Weights of a small transformer language model.
Size: 8 layers, width 320, 8 heads of 64, MLP 1600 squared ReLU, vocabulary 21699, 46.4M parameters.
Training: a variant of Muon for these matrices, 564M tokens.
Each number is 500 + 40 x the weight over its row's rms, rounded and kept within 0 to 999. Layers, rows and columns count from 0. Numbers have three digits each. The size before them is the row's rms in percent of the matrix's.

# layer 5 MLP up, 1600x320, rms 0.14, rows 612-718, columns 128-191
101:468474516508520462498504462537549496599481456466418508458410542501481499470458508491515591542513464512621492511418542515511537540455517432506461497522399510577478520508526476510555444510471513
107:470492511456510478489485491535508555523442473509541523489463508498542434465526489496578543543523453431525496472593507506473523472562489493506555529560458516480500483445485498472422528510484512
095:537489562528513459411592495480468474604492498483554509508479522525466530554498550516485488508477481466517508534437491512506439517486514586558512482495541496461471492488507418447483540520515471
100:526491465443556508542516513462506459450489509478553490519516463540410468517455490471471516437523525551475448503591578501495572554530501525417492521518416542517475464516561517493465578475473511
118:495549495421479457473451425491576444502503481534486517485497428535466513453527445497535501442545538549499497476483460461477487497574514438464491499493415555507501483501459466469569437543540474
109:436531527468496450479502488481526442513548503481547492485555622578457483556474514513500511493430524478428542436505453553502469425635453509504443565506403557464449582493501519508461472394480520
107:557387476528484502522512498548545467505504484567500449519557543566564453494399452517508527501502500572523502550494525442461490546509443471560444598508460499502615485500513507480487498496471581
090:484494481540499449532479517494528478468457506562523514485547502493498471496444535504426531424564520504462528522529568547533487480461594543541580443500507494497553554473486460472464540510541504
101:498468542484495464550550446478444416525492484497542484479519466562424532465399491552566554431537532457517502547543488500505486393525439590491518487602391446548506498486473524533487530446487527
099:591503486439490504477452449509488476524512445522506439429509490568471485498473522526448465481448477502526492535516524473568510572454500473536461519509511530508545531506546488454477545509553516
111:508504539506601485538476545451563549515501491514466458472512485508474502531556446449543513512487480585460506540519482447501411537561482407489548487532469469480508453486551471525523509518490500
100:564491545465462558545446480483510461487514461511515498515537538499452496548563486536476492462510493397483424528563567483537446431491531429493544504442431426506423535472464461453495443486429532
094:534471441458428463514542555516467569507444532531576443497499514438443498505548504502468543497565510462410615475445454509429540486554401485518518505492498575537464457572460550553536447553470504
094:505544535461461521416429510480514427559532563450557491556545446587545414494472575534570527471462498546513456508395440558497553460413438508506527540446482479504541440522507532456619555450455499
096:537466397528494403497481465489509481504443423496444465524512567490530475525462490623494615465486538516509542498514528473514514464499501489558492446495526510437513449506460464438592538514489492
110:474480485557520473504492479478523540486527439477460501548482528454510478389482545520534429467498492498521535539473457552496582488504527452588502461471471517571558518444511560490510507505515521
105:523517571484473535565500581468393483498525472475590425442509546487477460489513483510497499468559541498534519485494447395523531543474495551562478427453518464465466542477615524507466468478542482
100:488519518452560458506521551479537477491563471543591375494497497602511502437537519566509534511573511469416528506514487514589562521508500499492545468530472485515569448530496493446426520510456498
106:486525480449482470467445434426495478428552556436481451483535474478479592427555537497611494525478482353524593524481477497518501492462525558511542492420513476520574453513524510556560518516509467
096:481457513452464455458490470499512576563487506487493455556495501509489453529483463484485494494484475465477514567477476528532507442465537492426398426531504492514484477442549502508490516478484473
111:520418461461505458504500466486512527537497511499351473524518434507479488494507494594466472421458472431524460468538470501523576504538535545571470474510473456528461523506526506481573485521487483
107:465456542554530561568437540459475518416483528490425491440556519451539454576490472529482521485502531450466495489455490540511522452545488532532531481605488470528608528471548420553525461503519468
100:487454492522489532531515488524476482462482504447549509556557480553530470437584557489530473518485518503467534485498563511502513539543428454481509501487479517519537518487411536583535492560520478
097:505547512517583486516499497540506558468506514535592548468428508505457492524533478459433497499512561505521398553486412492484468491541508630468503519486523445492512553500472537509583496524518485
101:493487503556476454550479534484559528532544510462582497468459534491483486445491463545507544495449524484512499531450510595446530545471594498446451464437500510516510505510500559477473463515469500
104:454492433446437510545452519507500548458452486525565472592549551514531636551439522447506458478518503497435512470510488528528509472488450603434471537482507465517554462481429455531454469537486499
095:529439420536486452496521473483489466547531525528519480466447510577496494528559524519520542554530469500579505492545506478497597526571487512563496509481509595487480534518507510457530566421546508
094:509495581475550461481537498543529429530542504444464484475462441495488492538484518501518498433482454562485538511516431489492491576563566468471468492528492576436526465474506481479512519433544401
092:445559508549540538474439530517433519471552493500488514508493513528501455487460488482595503520509544477480468498492450513523490512458446471406494428466501456552458480438514501534452490541459502
115:465528509469572521482438475545528513513493537549531553476503509484475442545453444446451580565483485506480496546489558488523535465432465491467451434439529537510507532518402489508434522497469522
109:456481481365475538441541543522509510531490549575558569502454507551455518477401521444546441501534587534510493446473475558478561534556596511527518465482446547497490480466531484465421538486439534
109:560451474469485486525447479482498575508499532500455535535477587485506487449459526440481468525455522449592510549586506459559474534490472516543512516470442517520531477515547461519430554500536510
101:498459524492491480471461498501475477484596518490528455476501596578483563552547523525488511449459509507448521538513481520477569608486473442508469556541472503498518468567492501454542527468541491
101:546544482499551492481542468499482497427526497489507535475449484521524598597522499496476447518464469584536532504541478530514539484486447462572508462466457438521526506538474464526561516444545432
098:522484367471448585510494447518525474507534475476463513588497506503481501561479503484492495498513454464496496513415538488417517527534532487519451515541480471595610589504550552531494445484522568
097:580511479510509437512495455553535422528527440523510631465561437521522468484450524549501468496496450490507480540526493514509464508465520501514538465507501440517485589484499457446497511512534451
097:474586490503477539547471503511471482506490433487490553537474484596579526577516506528554529530471578519497476489552552480502464538464554502480602498460497525346594474483511506477450526551483534
101:503471461544537497539443462524476502505633616445514554476562479478389481498422518460517447498447488502457513444536511526517499549525483575484511519515605513509519532562442469539483515513456538
098:527518538481520542486500423571521547551528514503490526480491558518449470504509514474540476515481512465491446541478538528484514565440523469479443494562518604550519500500573514576514506519481519
089:526567553426531486477552485473516445508519545482506473420481485446392475538462532529519527395556522533514569513498505498421514501524568531421507543528576501505534615551450510533560496436523523
076:462519541534489469522512506537440495512468531501482507493498487439514481470495482459566436529478541455505478552505436433477606479469545521584487462570512517531563463508559511555514523427509452
105:609479520524530499549464475493448495531440442516531494525567528582456560512495481530499453537538437539512524526436537481510484496549457523437455536520414412500439553533404532533434511481396568
099:469526465418420546524483573475498516458479481557470445491500455478490442495516517497474501469524495478492485537464490468539494540562535536448551443536552490541487440551489536468564539474470530
110:445549499478541523476489540472501451557512540498448469474540493424473461402449495556529429485545454531463546490474507564522482448449481441535474493472517491533510541583464505515522491404487443
100:496482467472580534504498412513509435455587536513519577462518537539496423473463538463531500591500469507453571572474512495481500479546473511513462518532523574517516496519490507590434479484469472
101:505524465479531492439497459535548555458541485581456484510510504426543486442500525475444484559520512518472556553487581530467466448561489472516429438445535530481505499463556521505475543518525492
094:471470488479504511584540453466493478466434481564523448534501502404493529537407482493418478516596456495488585460491523511534486453438464502515531506506502490489514622525456542581548444484545498
101:488465496470446502460493521546480538498607483478551406477493563435485558508516501476528563456474539529523543499513532503497603487492430426429547484463528494503543556424474514559456488518554578
094:489497515572481533496554505530510467480514501498484490505474507478482487509568508530502442438512505540535475488484563431395530548530524519500412522557513566495502567578484513535532440564475500
097:512454487564499524515511435423470529504512573452498541472473568507488467491444537595510483537537463453487482517483561511511493525542492503476466490468504462574398482468472517535482503479521542
109:534557495515459508472425546504458505495526472502550556472468522435443433547511492496472582439536440502494486511516507478489484518483527514523463541528510478554496509486525434465475516497526529
098:471478471559505492461507486526507537524489474550495502521448537491571592463507529504468466528541534507510561489545507485524498503470502442438471559569486508437484510488466514442474551498542519
095:475490551504481493539481545478542458491514434401482484417556480590480466545473499594551466532516484477472432497474529589519449529502442474482552485515538434501460493563475558481501457485502494
089:515502515574489464540541502513531516538494465559478481567485519484457484501491462497510565524564487436492515562498508474433595444578491469472471483464477585466469398470548486634516502453479541
101:494457480502457561419443646470457501478464446553557496445544479448522429526428481515433454547588500499489519559459502502534590518486460485529520503551504543527497554501494447503470490526571569
096:538408561490485533459573481502505482477474485519455584482466387504493544470464496465542488429500457501464514467522489494463530491460530543528491504510591495519487531513582434475488498507528556
107:583530463465484541424532551498497518473541550525503437566492513461525451518487504533417492521567505448511486479455547464620464540496479434491470543513488510518444487418538499489497514527522564
100:412518551562434498483513432445489570462536449525462508486538450504496482508547478433560553497474467519576485455493562473538499477497448493520440487502523446538484559481537470513520472537464525
102:479483489481536468501485453521493448496501522493491504522458473449524488574474466474448504535536519464514443499496512528553480482438513509522489466446494520487480577581532483479474501469465467
116:523528478507481545561454472512500430524506552522473520573597488468557472461420457520529540553452473492513487437536476524493511485496506433472491488524443510539506549530501575465472545482455508
104:439532527498469509534536497512450541474471545499439509509489498440553502542473507617556452514482462484444483478517550534471489476534498502545504492532429488468523515476426475485488417497475477
086:488525503486518516517449447451504520495475490507575491462478584440521494536508519479557522465512521548534494480503482542471492548469522559465563490506600545598572566474538528399567545453541473
083:448460559518437475406466520419522538511523503468484423518502483498543542506453508470473499562457510479497570569425531495519546443499394508501469483474490506470492520516509518405550551547484483
104:480501454451530477493565462506503493520511599421436499539451568533535451509533473534558453404505508545489479464518448516478495513438475483515413461503482532521493510485477439464455566400509561
100:524472445405508462492511539504457547487507415464467462440510555405618480462494546469443558546475488518523422509513485509519563494481425550532467481491433452587509499479502500478444531515480552
098:452464523545494518553513446503538456460425504482451542529556531441531488460462539549561500511507499615499491535528496527497519493473441538518485394500486529450554504470439483462510473512501495
084:500507466605497481552540528598464492505516500518479420523502493455593519488550532571444501554602456491513485531478465486463518520506500485518507493458493583533492520507406510598389412532492579
112:504481539514509553544473493391490522388424484475450496513483501485508501451439501475499463563569480430571541467440469512540557525488500484501548488567541509497479520451401475479481576458513508
078:512434489501623518466508535465494460513494436452436536487523551498583513469431517499406515449510513534546523486522488487548458423606506542515475507515556495568517556515465534470522466475498510
096:521521506548450504530412500540560517442494550633504556525490480521542449472451518497547481457463522459507446468469497521526534505545511465540421498501611486500559483539524465530461498404532539
111:490544551426509490417531536582512510563452515565520507556522489545474495501478504535536565514557520533442450426488510557465433513472520556430498478498526476517466542467433508478486515559539512
091:556528556517552539427541446493523526479551530420503495467480517501502469521496501491466503556420512465516510520491465483519529472484473468578589512514470482455478526475496439503506527483470516
094:540451511522426473602481411503468514437478531526494493521481459500545482448488549402434548430501450538514455490515482534488461483529510523522494493496449439512454493451469517480418514516527466
102:448601516462478519610447498451504544487456497525522513559486531454454474477464567538509561481466498513455526481427505540565545435478543491555484433504496499448552460552432465524535513383474538
113:468451481475504533471403507463506448481514486472514542439490498463464509526406498523515521493577430527487457567444479417442589518481531457521494549483487410482495479489466470445491450557485493
079:430508523462460545464530570540476496550454457536528518472494492538541597514485516526488474481535530512531478491558462457543482496494573521504546478527568510534440441506513471429503464461477456
092:453513476565471516513429532494478507431484514511443557497513392481540493520562484455457452509512521529494508477538494551452511547524487466578422513498515481483407513429528529498491552454496560
107:545489491472457470477495460524546434464488472530630468441557472465439467491408535511526412468582465496477493473444500503464477515456506473517512484499550462506533477523549462531494554402522506
095:549465531569552531483483508455479518577454474463498505536512527491478429524532502519526490511522534472509532490575449476490518500523550519534495430523492489511474504481562479526511566455557521
101:459524566466468492495539482451525489538557535485519513457569534509503468523460520503537487489540407491490404456597476494480495507513455399484483546523511521516553509490504532573489513540486528
099:534512491573532528450470555544495536514472440487553554454540472537459472475536546522481554534515485564542432538527504504501577521456478538559523491501515476421438525453533467468511559503553483
107:543489493518512514544367496528483524487550507486483502445451553520447439533477514519505497479526533467440575454545466455530516533504515528465512407541505500512459532517549505501522571510519577
099:488499540473418454510466466494507510489544452505562493544546583476516457515443478524517530547484468551474491548506555529465494471455443524469513478470430474484532540510501537526487504466541487
112:511474525537477488565601522505458472482493499506533463439479561537434513467522497511526526467525483473520573539435508435568496651566536532559474510497477528513474518535513449477505524482527507
110:529514533500497524553589574489534499455551601460487593479454465566524474554482528507519540484476507521489428570475501421452546502489504541436524485435456556491489418506473505473469509480485502
099:568491461519397443442486542551507451431454538483563502547519571507479507455570518477545479437489532448504523495490489515531412488462523496473430503436522540519448572508552597525423477518548578
107:560475486541537411471460469514503432511502500478484457496486448474592548504466501534467529575502493566512499483451482497540519498461463501521455440497421524494557481446489437467439492530514554
101:478478433426505502451554457509545469494524507444508515483489530470506514468523495527480518437522492499462477456482598443498460500536527538400515464511514516517554497526492462517472534498535499
101:547399561517437492435441482521561520443506461461518480513533518495461497496503435482516556501509597484465509448521538423540514471552505492495399492618438509573504522517510501487476478530569500
104:466440445503520568503481507527544559508493506566577451505410523471488397546542479414489427491437512494441542516532494556463487478488436519516461431519411536530489584491562533516530420523448485
118:523530535500538471454557439475505501483438509478502490511507564474515549592518497401477456461508400511432549579556467520498504585559473510524462480502493539534532459560458496572508524509517531
109:523525532493496452536480490463515531492497505527526502548535522494464486536451463511512509449533528538470529465528567527548463549411512540497521448474543498497420510508514464463459548530535434
091:518475487487524494556521416470532480450557531528535491502523521432432470478508449558442442446556482531571450542477527471503420484444436485431519472489491534541549525520446480566458555452513518
102:495555410487545523508517501497498497547504475524561561561499502419492518566448512497456445482492458466495582387475510443525497525472484495513479448511514460520492549537457542453453527531536511
094:528439483442504486491530557468569472528500496483553555489513483552525495490558499528479499466473524445454467463400510571479506457494386542500563571515467497577446493467479519420541608409498553
107:477475462400475485528502553511541539489478553503516497551491466448516480451425477499526449538477442516512525466494543528495455525503471573445482527462491489438454531402473473472496494529446502
103:544530483479477530538563497538472534538500517535425492495480488437472421528467535523454449481462480525509549456506499513435534487499465511558439426485467549488545466510486567457489528532583479
103:473451507508506466502552506569468521545515497498528447478528502429499470492508454525453550428517447545518511390591545454502483555501490548492450526485510479398530512452490522595557474471526498
099:458433472466533493405549446499574457502467489535452478481527585492486555509438538545537577403519519519485453559544507553565533539462500465485542554592515494532435449508506453521472515559540471
087:512473534507501535498484560488552500388484492491550470491499492474559539484399488500493489556511408433531467524499528585554482560474497466437530461420531479602465468402485508543458520511530495
099:532552428488521528561507496453520534559485522521489491515501534521463494473608509548536510432507499503438536480530516512496464536496480514463486534470496512514477536488480504532461504520497525
100:464540558549552502454487503494515491521463492530511530499472570555502478457496510487548484510524503491518496472462514429461485529505472488514407517514499499621434470539504528468517566514529537
115:487481443560553492547492485509492444489437556510401493525533461505480451515479512444494508490545514495478509454464508489492509516450432480450444440497470478555518469512539545500515500537492562
110:560526508504532491527475464543505548586577504495513522517483565431544542540488482564575566455455512373565547518461525521526557492552608420465474476497483501474487478443544517508553537491451466
097:543539483471471531437542490530508533459426460445479522529476479498474505487506497500547527493486566532594487461512447488541481516471437453535554445505504568524536539480515518463465502509472573
102:548507503549554517575584509513541505503503529533540485523493527584529460444483545500492474579477394448529519509442487472564488522516443540540528532526432466501490513472391533495509467462499494
096:520492514466521505499528451494503529559545470516508452463556496556588451511461495541440469454473490466552510424495518435575523530464470516541571506501476481513525610489517508446529477449476560
# layer 5 MLP down (transposed), 1600x320, rms 0.0419, rows 612-718, columns 128-191
105:510496526495574470427422437533496508459553483537460500528521447445564542504534481479437581476502482491449474486461452541527511552520474518503513494513457537493457471551475442530530483536502530
104:495487516524434516490476516510503514488493512500507467533491531517557512487495443530514488511536466539503500570442544515506456424434501505459520500541472484504482534466418480463459455496487575
097:476512485458495558505505537528502489501496501502543461595570465518584526570544469524487451484474532465506488547490491527543505491467490467514477531434459549474526539459489449504529465546537499
101:505500541512556486487489475440421459481451491520565521473468440501524529453532551483521492635458540435515521484437426527460498554481473470491523557484545487470524539527493476506443557506465481
108:504529546423451483464412463451521486519499532509550502416436552504496534431550489501477479465491570532471462485504536505455519499480511528499466508490485456543510443537520428545520480489548468
103:497512471477466555480468503581550461523536482544482481451410540571492504469480498464524514533468561579541460508554488467496554434503451536439483493560479568508437509542477499448453470509492493
108:563427517469473512473494542405489526499539553514481500577499461453464496428487482476545510458528513496528482545524490570512521549500484482540470502555493545458501525463528541465520496486426455
085:520472605496496473495526478466507520490504516481502457455541519526435477517446497533542509497442548498506531489553520473589439537537531491536507545549477506518545500481507509502526518527414558
104:527527514498526456550505534527478516450474548480546471472548436541481520505488518439438518519518444475533454520465476558421500490542529465520520513549454515540559500509529475505519511542540469
100:500537439457472530552527434458492529473508525472480483471454538513516501586478526491530471441546477486547539469500498563435500502491493447521527576498572465478508449435421497540474531503499478
102:452450478537507520534501505542446493551524530504512580447437481477469509509522501490541527480500558478497513446531542449550449527529456460523441473477471468489486484545495453566459545562483473
102:564532460536423455563502506400543543570423434555496468551469506546460542517468530499507508497513565541570529535467433470502503543525461573527484528507418567492600462532495434446503468463516496
097:464439451412558520509495484552433544567526518496427577534467498552524491432542494400495463518449458476483451588480501441547496533443507430509500460513475559523508511538457522478497486515462536
099:560549539539476473490485461514492527525466555417478478455481488494506488478517487495492557488486449550477525498526543490573500501524509472517440548509521517495494528567460492518584508509483538
104:426525475532506449485471519566503481541465517538540525491525566471460512559543462562550554512476498508498482463434503451487551527446482522501493471420483463466468511494414425504533481459469546
104:540537507596483502498485534550471483581541539518485586491535486494529493486457531521516474532526491554460483498533557503448445471454504500460547511549481499499479520517539542420491508527489527
108:476498504543478452458545483520466542551450505557551500473439593495481519555557480454501529525517560509580455438460501374464553493535455520496551436508524482540542467484570444511557583510485527
102:491451542500541465511434497498497444476504461463493481508394436547456507467554529554514570493439491477471457490498488479479580545510541544500424477492468523515536457485548565470490471561428481
105:489490432469491407480552462589493432489516516441443499518540555566486583479521447514501453556431498601496584512527468465514561462466519461486447543477462484450538466469504456565448479498452506
096:493455487492508440481475517462530517494444538564520494504439525563490555575566521502576486555514525494483525490464459443547512431454529527465593505531467469549541473518499473517489494428476519
106:474480495523559432596539533490543538322462500517489486464411488550453456554534582486494477529479536517572504501504519536494454501489488483490474518482532484449540515474472521552504513460527514
089:502476486401482553493458512487540538378492561607459426402575548464558526551533493478491509501522498522478495509507561467515516419494497531495510497604438540482524510513463481487496472542481465
096:483494549394526500483512503541511504433523437519512489523507574564467535493500412516482543487492450538532500564514472526493544472482466617549470506463524454551495471471616482465477507448521534
098:603542466476430489521451557534532465562487544477494458556440529505579452473444517445562433488473477470579526465569514470509460543449438463507487545480467530476524486519516560446545460527477519
102:488446491500427433564478447534506483454491546443460543547536519541600518399545528518525517504537494533475476573443529479565530527540420485420476550516562476546613524509471477482491558454476441
097:509524487507443509499478530577535459540443541510523548490464466517480548560499496478528484559456476527502506503499557474504514453538510466488487526614549578510454561518437443482498486499535481
099:523505487491516499437444446495451478557483439549492529549478489515533502508497446471492486551478451548515515509520507573548497472493553503489519462424560501497416490497421529547505388481505535
092:427530475459401586486478579487527460467535484559556443546540480430522464497473488467519514507512530489489500511532477518570538465521472501499508574512485533444502543490476487472536576504524514
098:432472601488537524470490534483447587536477491490448474531478435506467506540508520497447449442487444470544457504520454472494528499449487501450540497399530517502420466470519489452447443535443491
088:509527470454543514500491496486504489456454444532489486461428505440539520493554452536449563507583476514488471427512560461495502464474481463534574514491457558459459432551464462462460551508466488
108:559513489521501521549548509515504506538495440492577494491496529407557498577584440490441546563424481484545505515517460491523422522464537468514466512499528475556528523472516531468453483494515593
104:485445523505558487515502464473479509470472448503396523489518503524480448565536514495475458482498490489431473536491526494578516454452484494527509396486448586461445545530449485547565589471410541
104:482436476513527510540436510470515445448485483588522460445476454504497480465549474491514454505508440462549447439426484550514418529471409489449495559468544572495536515492518582467446528476465513
103:440486463519536547431511469499462518424496542579505547570480429520536586506497506450515431580528531541508465476548439491512522517443511509547545536533472520487502545490353535504525475523490392
097:412527498543553569466538493542574474410454509519545443475551520547434528532530491447552525493400511436548521480485478497516490433510598488476542558500500537519492525491500490494447468465460517
098:536493491606536497522471553502591499530569485564452548553472454525517523450425495549522430470490480502499482479510493554546572463474496544488492487569477473511508538584467542455475464496462512
099:462417537444491496495455500496443442452518480524560529517496423492507580472570505501554440523515488503513489522552529513543542490459517496449494495453476426480449483482559488601385461498509438
103:433422591448481467498492544521482508519514504436525434507494460479556503543512506532497532503436539502536388489485485510484513495506537545509546516530517466447472439480502495588512500545420477
102:444562530532480549507533517505421470471507509508524460483477590476478491511439536537484513488487487457465475488508438476503508474510502453518532432541480545478530469504492504440511548465519523
089:512429551461520503568536491556520442562445487545496486463541527474453519533482552558530497488477530502504474484481518567524484501445531500500551472539488508506481555576513480463430468462502478
083:479437498515528498466506517517536444505513476475545464511476535538429498483493565526471556458507529473512548429465514597507509546490473526482484564459523463458470564500475487471479472560485564
107:476438531527463541481468475541479521436460584505474446474445541536399488492547556539510485494449465481526546464437441506531534497509528423476407516495523473439489566553427540512516559512440484
103:402551438462505600516435553512517522465510534551462476498488482525501509548592409478530437469470479464473539429445500482505507486526505535463502532580430406450480470537468478478475455478460479
094:492488464511446541570479474511510494462490459555439501534498461568527524598536494515478576490544515477547491521532542396540465504471493505443582475518518488555519574428475518501438519531494541
098:453467474478491504517445461538497423478550554477494528551494487576525437485458459464502503506545510479480569578600548514479549443517517510434483485463533520485487508481452399496538432497564506
096:467494520499514500492438418555431556523519481491507466466538483480513501498545457541524539526521515470473481513512484488504507478555595491506476497475537504466483500538511540492530505495481562
097:445460487447441459503487490430505476527481529543509598481435517520513541470560426511546524536459453484502514515525480466481542567466484513525490503444461485525507525538525477469489474527490493
099:481500475541534526514554549510487450525422572531536464482529488531539494497555458469492497513502502476451518486507429445516471532513531484487494518478469537547574467560416476412504484477490539
091:480444473467523517479501448515576450462473529516509441526506528464456456479468382525548472503525516503516528502564506540530478606505419506465467507467492482463524562510482575544508539565419420
098:472526520472510533462500561509492524449526514470432534479483574506445535452567488526533482569524448492474519524544570529525379490517520385491519447509563540521530522471479472547484561451386469
105:504535470462473474534492475529490506515455581504505457543470459533548464551489523492523522516543509515437508485481529513558529487487463560513497451485472534537476525477445462563424433512478478
108:487536527507578470459514508534487417434471510499493572435502508527527487473508495533504531501460497423438539565510556538500465474533549454502441524517479534494489478417483563454553437490535524
095:494512439541455496508485544455520421481512469498500494506615480545477526500580530462529461539538434541569488467484488446481486453515496521458527482502476487524474494512470500552457530468489450
101:501531510439484579564482405494565561524571468486506470387448484510521559521496481539568511582411506458556495470530486537522386552519501501475501550547471553445533485547443502466560434453515453
097:489520459424533496550475554484513532546510514602477415576524544460543448544537497499539508505479520526562455528481516576538462573482565517453614416457474458557461462541492494434536525544475464
103:574532465555454520443489459489589533451554528543517534468509462500466564539469493456470541463540533573485479530518442492479515526421463567525489481546428518531573496489487524450496523462510517
112:468503551506524529420499450482396501470494524457477538542479481406531523530534500504478494483507524512499510547511391549526519477520526447485478464418488547491540467426507478586530484438502479
096:539527523499463457426490499551563529536520426495479454517533493481530455474559582481513511467436569533496497486542454488507491554509478502588513503497460519458486531396537558503536501569514536
100:520563473460512515527456488527480539479499491460451497486546457456539505474497420487512478531510518528474441564443538439547482491459592485489523517519488509465521366489498548551520484462472505
105:438553450433409510491563485456480581496460433567484540569545553520488542487507522489477464516505480418538461470480359457506482456456492458608468513498520462494581559505506462513429473482508516
096:456462462453459575533493445481493562485501489572499499468489500489556531622535505510522535452462463481535508524555540423552508531491544423507469526546495445429493457522484520422504535550536526
093:535500399502472468547508535533635515459480497471462498541520519564529515428473478481446518524509487494486479484512508491511515518560511520548485527518466541499422591524475425538531523520454489
089:566504501473510525561552539517529515477487508511523552526499460487435513498553503487581522483548534449509492471467414472417486540465545560475524507494507563516496480493525497492556501481521523
096:504408513547493507522528511441524534495517620492529511480511518530493498515501505442456508516455523486526464495534567529468514416573426514565532490502568531546476503510430445547388483525492476
091:480528485544571492528459462449558550496494490535475519448503513488523501503522537545429505472449503509566468444535460533538535526506473461478478481474468512542477474561537480593512500494490410
093:541534451427525492476503511506497470535495482574512408487519506503489496533510518487472594425517515505525539502518512451497485459486490485479560492513445463495479457434579541585455523397535612
089:496554505462498522539538480410507510409572597613490542476457462525429501502531511460510470533426539503506472511521499460468429550491476541469497500527442496557517497488474499484508524586527532
112:488496431515534490520524500465448569466497459459430440512495570508411513546466412555526484500572457478529479504475478464478500475470532535471503550588532537528478522544498498512551548591528462
081:504495458474461442518491527495481520453513544505481485522542484443526479512501545516523464560514505536499500510511513536530537549471549519490517505474524474471499451506501536514442474499471472
096:514474544468435496507529423489553481478463527546554521468486475508452505540526476535453528450529492478493511446529568504466559499517544549465477516452508446460498470522508543493366513555541534
106:572570462465540441466527583528543580548405501501495530545426538475460509464424436559521529506484489551461472476506434574519464476487478522512461473561523485439536586525475509537494430527515492
098:531521482441478497547487536484521438526498498552466621530465472551466509478544432483480548490596513485420469426469511505471463522475528542484446507495455453543489523514549550503405447534507474
096:451547430449479529548428503442504537497471472563509475471569551488476475451472456507435509484449520534485501515507538498481524543449516516514522560505490513492462482466456532520526492456499549
100:501442496559445476560547509496458513532452433557410488488501507518416407516476575525538498516445538485511470492462474477475495458499482536496570530516539544498539468468426500499510562489476518
108:454489553509532465459447488470503584497519503470542526507518562467476543527523541521507450391502516495446531535391538517492505547499473425489498529492513463474533405552531508512518502511479557
085:564466508461489492518495389493548471481565541515438435462536510500532450502467567468508403483428487486447523500557495448571502457488424481511523496501495435501501505477476458475497572498498508
106:489468552419511537470470541527537516541554482434567480574489535481527456426514539524537503459505451477520504516504523568525456459425480524478491503523521495489467537505493482480500486546501501
103:494503476588584450418525446529497541500499469518500450478548483501481436464551533476485441491487604452466475560486473559567524488502410591419553513543441523443468501421447513519506548499545462
093:521484519469579452479440488554494505442538472503468564483498552549462521467503516445502511465495464537483500496492483558487510549476472542479534516547521522461512487599488490514524559473558484
100:475481500554497512524494418556469518454449459527529489523491425500471552560571493521522517526501498516430486587441559420553535508513523558504563474462528525435479511505437500509437504449465551
105:499496528517517502498441526540469486465485454565532477415523567487494448431409512489529442505480556477565442470521476477497515526447515565431501509508503492478589493534477477486491442496542533
107:491546537531457514495468519503464542550566438520453525468469554466477508455501478478468414525448487486449518492468479443494529567512497445397521582577515528505541517520562540520507477543451478
095:426562502465600500485558489509518478419504544505462542487424452493496540545573451479547462501507462537494480470579420453493464482499486587482518485509574518501475458483428463551480530516577539
107:498442435528503483474593407475485529512513505497486485446504481506383498501544552520597487490513497534443480483445573508565449462506521599499555512524492446543445532502485557472507494496489446
108:399481546521560444491445501544520543445504457513564486495504468530514533589482423506534497484466496439465500502505516491537501422504477482463576553438537529464505576561514520518506460529529519
100:501509501508480490494500486527515570530513485571516424487552581523554473562580537465459489501537501517540486451580494484534510496478500506501501542546476537521429477574560545482481483452448551
108:432532518456457556547449464520544458504439505522382522519544478519421528464570518514517502510450530426508394556575509527453499473467474492452482444529511471550435481564450498563543548536498460
107:467482466535497495492534540505430507496518532460493524536507491531516512479487567542490504443497503478555491461482524482519490514533502498510573494538502517499522530481478480485545478502513458
098:588461457497485496512477533490530472470487546475468452513518504456484501544435504478512501478561553527546553467513487453459447515493510495439498570524468487451487543526473524500493508537521474
106:478501475510442534551454446480532482536491523564618477498507489413546489433454530480501412588517522498437507507481512457551456460441531504586475591525532545480466581461474468518487524510518512
087:505513502473514511507489477508509566432525495576407500464530492547526582510482421475513530468496509512490471483511466414510489412447482504522505503503550471499461495480495480579462546445556550
101:502435531464503548453526425477508530512508500447487640540560466469530526504500494517537516546508448505483524467536516462532509510552479485553500411471456513402473527438472504584394608486468499
087:505510468404523452536496563497525535486495471549490409567541522493487447485514465466561471490531447556495453437419449463480544488488509509507456498457531474540511463523504411454513496507497486
107:417565420514489434539612527472521563502545494530500496577470559437444515498509466541560430555523471515470561547532469497493537492464505505465579514493528474438500516435541528503507557475403532
100:454565530545485463499500467502500547532438524462501547480482508527498501516538521475527511550523497527512351494497471450566497468553480481513449432518476535526498509519477496494468457506512482
104:532519511476468481523527539461557461510511469475416560491432497510530457481546565535539442486539474495466480532495588487461522517489522464488487503551498479471528537495531528528486534508512574
102:554532538493486533506531493466428564573488474525524494499528517484451560502508511473475496443500469504543464479497445430467507479551474574483554487516519476465531409449487513514465518491429569
103:426471476566579522435571499517451516561510544497499517475516470536466467531574556528481534548509448505490504521520510442516497552503484482554538562466460454452416569498435483553498439553517479
097:532551507417491538501482521520614517490460465502475560464451473437490546501415554555422520493472501489461473527527483515509456513570390463517507499550451457532507555529512517500563466513487456
096:547448503436443504429485475494417556487531496522562504507558495523502510451539520512472464547539484575521423554464480380432528467564552566513545550527497511478531517531569420539447532500526449
097:565519422367510430479527588440464565461499500470490455519508504506506503455510594443562434472458500522472475512444499516559480549468471513483575506490498494499491504479529504495462454516503485
095:462547477532554510450448411533455568536511547508479467447572535440442503464481546468472509469467512490445568486535574476493445451490484505440460423539495484498483564491449569471534477494485495
117:549545454510531448455503483476479466509494548570480511525439457530433436498497465467561468544491497492473484494511505462462528525504431497509505506527469483469447456631478446472475491498437510
105:536529461475375497537529449536456478552514487542522483559460490475499418508508558468542457568478470451562478581537515486556511521502482501471550472520471472536600503469482469561454456484502485
107:536463482513532483538470433536495572534492515501469514488505486519494524490536451451463468455542471490567560566515446481496488498506493492558410519569474572533500505470516516466422508479466510
096:477524471525466455456459564464424465510497482532484586459511539490484453510507515520503544544525484443469520452491449566468503490595475478481515498507558466548503478466523551483540507561515393
090:492536505561505473551536510531532492542514491478496511477480528555538501507509479454501474561471543459518489441494549556567521514556511499540499576451472534504467473557552568525527478540473493